python train.py --num_hidden_layers=13 --hidden_size=192 --num_attention_heads=6 --num_key_value_heads=6 --head_dim=64 --intermediate_size=512 --vocab_size=1024 --hidden_act="swiglu" --norm="layernorm" --norm_place="pre" --norm_eps=1e-05 --positions="rope" --rope_theta=10000.0 --rope_fraction=1.0 --qk_norm=false --attn_scale=0.125 --bias="none" --tie_word_embeddings=false --parallel_block=true --init="uniform" --init_std_qkv=0.0266 --init_std_o=0.0188 --init_std_up=0.0266 --init_std_down=0.0 --optimizer="muon_variant" --learning_rate=0.0101 --lr_mult_o=2.0 --lr_mult_down=2.0 --beta1=0.9 --lr_head=0.00813 --max_grad_norm=1.0 --warmup_steps=200 --schedule="wsd" --decay_fraction=0.79 --decay_shape="linear" --final_lr_fraction=0.0 --batch_tokens=[32768, 65536, 98304] --max_seq_len=256 --doc_mask=true --train_tokens=293000000 --max_steps=4874 --dataset="wikipedia_en"
Each number is 128 + 32 x the weight over its row's rms, rounded and kept within 0 to 255. Layers, rows and columns count from 0. Numbers have three digits each. The size before them is the row's rms in percent of the matrix's.

# down: layer 6 MLP down (transposed), 512x192, rms 0.121, rows 502-511, columns 0-191
# gate: layer 6 MLP gate, 512x192, rms 0.174, rows 503-511, columns 0-191
# up: layer 6 MLP up, 512x192, rms 0.162, rows 503-511, columns 0-191
down502 101:080140146126099107070166133116151095085164087094172146123106118099129091102118195163133119129124126131159140121158138176137184124118177162099117091114147132158138123139120108144143136139110128098181170097131099202156164179029094149226135126108147067106175089162102132095153131155100147135134126122189115062091148111144090133092127183092147203172111111154161098093133170131177119117139125164165041122129145101106046077092066146118193135162133117196147132173075181129123120118117125182080160094103147083102144125113145138118119140142137096106117084122118134119096109145144135112
gate503 071:138115107145115106105127111163116098196164120154167175096087100088128098154102098104169162148125170143087144056134137092183094127095100106128179114128160144181153107151142077137115158145124084089099144104146139079154157116080101156114079167131131121144129153129108046083129113110070190156105134052090121129132117073095091115170083179138134103129148091157115159112093181066107176126104167117143172124151121097117175158100204160184114122099096109113196110108140151168108167149110066136214116121171075141099142085095118147150093103105068131162141144104096109127138176113086135135
up503 072:151118120117133191173159119088145074136136083119164148159152080158115117096139156101119133119108097090116139060103137154172166090150131124088123156094201128106136146149097192117179127128117128095127127137128103140188117129068136098096084178096054093121141153107133082075083152063097087154118116083109137129124111077154151134105207160147130146054146103132072066149133107106096112122146116140166129182192114095184116127140180170205132107115114088113106165145124090188106174138090102134159152108164111161143167109130090180113118139103081114148122129159065104169161161104061118140
down503 078:143143158108148186111198148119107085104136121051117084092139180114112163063184077189129093124111097123167112100082166136101108139114094141067172133136143122104071121134137172100162183140164137158120108186166136151106080104158137082197142122164153202104117116135157120069094133124147128108138148145123126090082184141122089152161075078152190146118127121139036133119141186159079154125166093157066103095149088139117184143117145183159149163139146171061061144108172105131105134095112079098150176136127142129129120136127144105119080148074143129128137144154145135113111140088107108124
gate504 105:163167122168161139229162103145115130136112112134134081114047123148147128141103141120203093147104170097125136094120128153141136138127082061131105129169136108182129136129167093125129175123088114166074169125051123144161127066123079094112134114134124167087117141137130133140090167143119091113117129038122129142128102082132167157144131106196138077161104096096135114147140089118127146127082151145150101119098126132152055081070152150158070158132118165116098058158079113145157147065155106141071143128129116104180146134081136134099153143127171134117134129093110164190116169018160123172
up504 093:111138147095122181133143124066126101141111124104066144091082132061171102105129148110250160140098141145098169156134137163162118083133138109139157164084106161086061124118141121137107062177170112123095158163131098077125118131133138113132141158104163104127147117146115148180152148059093116115095112129121125065077118099071115220160180157129119141107107163090120131099117188100144126109129085101151142202063142145156105105113091100073099104132059120133074171115137116121093137073090109135154118100131146102095110115150191107118088095111136169110138179109212124155130137158126160125
down504 099:130111152130168116150038145097176166127099155135146093127128124099145115137079142121096134069091111145106048112120117129169142083180101144135140109172090158183159096150185109170129170074119101125150151140045174146119125102105118114119105165065153135116151065190125173112104117101177120142104150133112076161211101101114135118113140109164152182149140111083110194135139138147148155144098079112171171152109080166124130109173140175098142115165161181092076082151026099084135151089146093138144144147144108144187108134124147079108154167099138072128156160133144114137078139121108107135
gate505 110:119127129098178091132116143144133123144136146153067169074118103116058118112137115118079173145107204104147141187112159163146116232052127142138105100188146174134091069141137151136177106118099104061125143149126111153163142204131144097075140140182182085128133141116160110112108148118151155134137151085099078069085149151079114106111102120167083103120119102115114152126107084123121106109136109123082157165083124138241128175194120116105094185147129083112101136189136090153129132123087131134155117153155155141114093130122098129107122153149183100164149099170166130151113156181089170106
up505 105:177125164114052122116203133121131131119165158208094069069190118135143102121157150175133091105099097101090150150169152143161149185128143081165152160136093139158148134093167059095136150094145124168131069159138150088142099072095131139168115125068116109140137164122111117139118091158140156158142128107057101103113129139087146145153170119133136144153175095099137142154112142178169170154085121095149116087107101127077120157052138191163127143146120166139146167121142130113053106122136167113159124122109183134193168103105083109093054137179140100081108099119135173173146088097127071147
down505 108:108113096176123135144138126150111107112142079148114184097131107134095178115129129140129089130141092109126129112087182149127214169150143136116117202110117148176105180141107099153105115137153093149016120169130151143152115090097119128153126105132105165151133115077143113107099142129095108144129129107126139101176141109115184113124117142103172156084142130165095176164121115127142095141149132072111126115025157169091122122000116104117174134112129167124127154180161112071126086166154119130064120147116103110174157111154135141149157128059176193139126104132140157120110095083206189106
gate506 109:159141127128183132133187188162070135084155082154109149101123081096131115167155151141130118138083130082105114176091184157129084129098131099147093105112151134142104126116104156093150133122106138128154116127091129116156103073102095069134117083098111083055158187126144160089182204125111130120174130101076116133090156084151098163128105133096091116099146122110104104148101120064151158198101135140126119150094130094124160167180135085099106052079222175129139113117151117098116083106169129044062161136129111169118097118155089055107156162129114172125061149135080144134107129125099129124
up506 112:125105143118144149114181136121116111104160124163141170107147148131099146135097169085123154137134143146186140113155145151097112132120167138111086143114152107153143168108086144218152098179153164086133120147159146134187117149088128192169162176158132125135147127081150142157157142127114201169084095175149063185140099147116118131127157088109113070152177225109186162133139099058141134125092179144113142126189152077089112130134096112107101150135126069162163128102077190135180127132153167177206112135065089169122117176091106161129131151138144094166060152116151104132116126122129130204
down506 109:141165141076088109153095079101155125185116126081093113130116148090135138103155128105068129103104129135123172152137056143134156103186128140145086064134133085137152119168112153153126095133153116109079124107158127225087121156179119164163135182118151063139185119049131083113111149132174105109182150184114112117129103172138100158089167127118134155142141110195174124110108139139100168092111135139156057120104123106105114106153150150159153129178091149207144087116184101160119093056147162055148170096172142102131126109105080181107131158160142102127142085072091158170141131135078146119
gate507 109:118138175181083105102107130148155143128152171074118105134089162168164158155130104129124130173055137047175157109078113152146120155089125169129156135126123153116140140150127065090154153100094116188093143142131076126113070151157177125126145084122156087133140150101135131129161109144145128081093150167087125129042096137146138017091121091153111171129179147118102149140180157143074085161109109155095134161146209142130105168123139127132063167115164111073188151080128053123097096155110126122126094150136126160138098122166116076136060132152143146108126111137082149099165159195105125094
up507 114:068178141161077145173116097150123097100097119103142163032120144116095128102090129107149092162149190120082085146121121134113133190152119134099063153121084116087138105074106080114144118096109089112196130101145128158123120142147121127144153088116138152174162172076115142161087142103093087172158123089155109152036110134158139077166155160092166117129027129122124093139101107116119085119146130088128070159167152149088085149107079104205144156133159055123161104137117086128089117110119140111102054141100137196166165106090166098098145162142095119125094142158138130102140137163131118158
down507 099:097134159219172113175111133047157182181153101160119090102156147145107146131138080115144174101087121127124145143122099162185145133073133159107130109142127116143159149131088166101051146166154130119133111164127152139137100099155104162147178060084118142078100141112112098117099058109113101144175147158122092158189102121109090134094105111121102135156167157104202096143083125119148111113140169090108136094136160136080108157089190150123073159146172162201171148125151135190117039130134114098130108122111078101147087137126147119187141129131130181107105145090128174091073125111137053132
gate508 101:076160047090143146142132125086118089079159189138111107172142157132157103149095132131154166097126147110153148104092172156098097097116156154143049121132101167112126086100170089079102134123103137096173082153176116143047115058122155108110086133102121202124147083106120174078134159103174072196100171141111140079174105113149115079149071064103146125211145141130119164126122077092165124167097195099136086115146111133115124135110124097139120115066113135103153151186163098076144155193164131153160127118097086136136109174104147121153166163159098110128124141140112115151151117099148086122
up508 104:142116126142206147148150100134066130087111201072069170172117188126124177141091084103168099153164110130080125091129056036126158138183145135135099128167104156140174118165162107119069158137141124201108057134134165156118133096140118145127136142131161146099140121125131158101170101059121145119121130106145121083180176159141121096100136093122135148129127157121142127143166140156117131165078136104087163140152160128105132158102164159165090136125144168105164151123097126149049135076097112103154107131187125135089116087125076170113100098114095101158175160134053078205133086091130105089
down508 097:144092136168140113199094067071130088133146152144154139070095167161144119105112150115074162134102186181106128112121148202105131153083149128147089103138082090113140100092136125208099149141142153103023101121107122124122090117096107116104116076109083152125121117170100131083179127144111109193104132163058108167112193137106185107178072119154168088175125166147167165122160144138138141110085141172157131121158171177099183148107147177177128098110157088144142121111096125163153145113114086095119121120118074093107082170115157085085131131173062100146126122121138185100140142143143160121
gate509 096:086081181125084135120110101128131124153166150163103141115135134127139120107121089071105136173198120103157108146128118104110137156174140143092186101137144150052091142110157088100089213160191132091120150098116162164073150160102179117112171157154089122082131156168154121138122084141101103133105141133093114085205117145155113097123146114118129119161147187172164112088130157090132144063077119119164136097144119124141115145068136098152146132139129057095183040124159076190105140178107100118118102126143095112081085198103101121137107143156095140150136116125137183161042080102077126139
up509 097:131135162152160144141147138071131089082150141136202149123130182126139147087144110126165097147138145105068115144143179130116048169163075080123132138137127125116101122124075097121106147104113086110126097082064118154131189081126082154084121104137131161107158128117178129126130138179162146113086139080094141140137132083104173109106133161130196110101216111152190123152096114106099104085134185123126129071149139086143121097108144114108156136158168113137120181179176160119101137161047107144155147111114120172093189079183214155076169158164135166101137153107174113151132164129100197135
down509 101:071154158121136132142144149164125113070147128083063106079184146078114108177167153107146163174115082137076115165173176135100146180118148095163076127094128134112176119173135094113090173155110129096169088134129138135122145147115137096160065099147103134124126093209110123115122119134179154116102117135155127088154078119129159104080080049150165179104173125131153141101048136102142090094107177149110126167170157156155148133113136128133031096121131122132136118111091162082147101119100145130089123103093154147116216171129098164134157126212148180148127092153132120154065073138158145121
gate510 089:125116089202139162126158146118098104146133083167136132186045136154124143104090074157134157146128157100140074148104101145097114157119098095139165147184196143136102137171086109110144118132175122159165132046095094094173117120109198087157057114212134091116116116166171074120067116091078087174108071146107132168099143080096096111166100072131098136146140100137126107158123162147127070128124107100148136101156069148089166134101154144101102082083155161098159123141142135093068123138105150113125102117091110135100146145141144137212106086102091136107136159149087078150103110139113090083
up510 093:076122140155068133141099149137045113097090139103129153115054099101176076166112108068099170151167108103108147119116074164073119160142164131083130089185101160162127128150177122096136133117125100110185127116143102104123184159127113130138069132131112154182146087096061170105135074134123135147117092155142103139121097172151147096163140148114089148141180144094094156171182213140113106132124121146164132163130160072107142088059103144132114165177068076161145092126121085160123128126182090164162117106089121139090142150085097100196110155132136092084114134193132166120123150067105091135
down510 088:102095214139126101158114063154135149163147172119165144076113097114189163083083154120110157124136166120130171134127138124084167179116104111122155128094122108147099149089110108148094130163104121127151131086142109142123095071168094143164128071149137102111155147185094084122105171107139137146095125089139114089092086144146125166146155090133120202149147140142081161065127140159145167138178108083103114107151171150167086195083139123148108094128210131122190166167143167121098116105102124152110088098059031133147060140092147114146125172069079111142120110139065143167144139140176171111
gate511 086:122127119124086181246150115181128116125145133105149155129151105104150072122092107122170093128150148114095120143089148097132135164147081141176111085141118129082153108151108097155125101154103200150158116168146105144128082106125084048173113130130136132140093142170142093106130152087103154115114141131142200168131168142126134149160088148107139136197075139057089078069149104162162114085127119108139061115089154111131100183093118138145112064046123109155121143140174125119137057121109117138118126117133160104107161094106104050178142125128161091130117108151167089142109062048169170108
up511 091:178126144148090086127137073123155179149149152136071094031138148117106144184127118134137095149178191146134083131146141139162085072087133140093173114095080160161080084082130166104144122173170146175111107151078146084144149144094127100157087110131146161098079101088163153113139111096153106105145108128145136158109140132109074161188125120124135124188069150079111069164135115125160128107122095111134155129123131146117081082000203143164119125113146136114167121105115181099103108113146142126103148189149134140089168100183141116103113091160119137082149167085131065141155142112100145122
down511 089:130136118126134119090095125194150126128109126141104092113081100121156101098145122106196130150085163105135162148111121076106089158214081118112142089159164135155169161148070151099102110099129150148167064226148136147146107183121105109131189159103172172145172084092101105127132150146177170068152048147112104069108128098139170120107156118124126178141124125131156161136147079115111154133133147099127068162107138118132183138163174130115158163137115102133052065080104179156174074072104130159115148099123106157144154127110110112078116076149161155140136064174085093107151148164081133131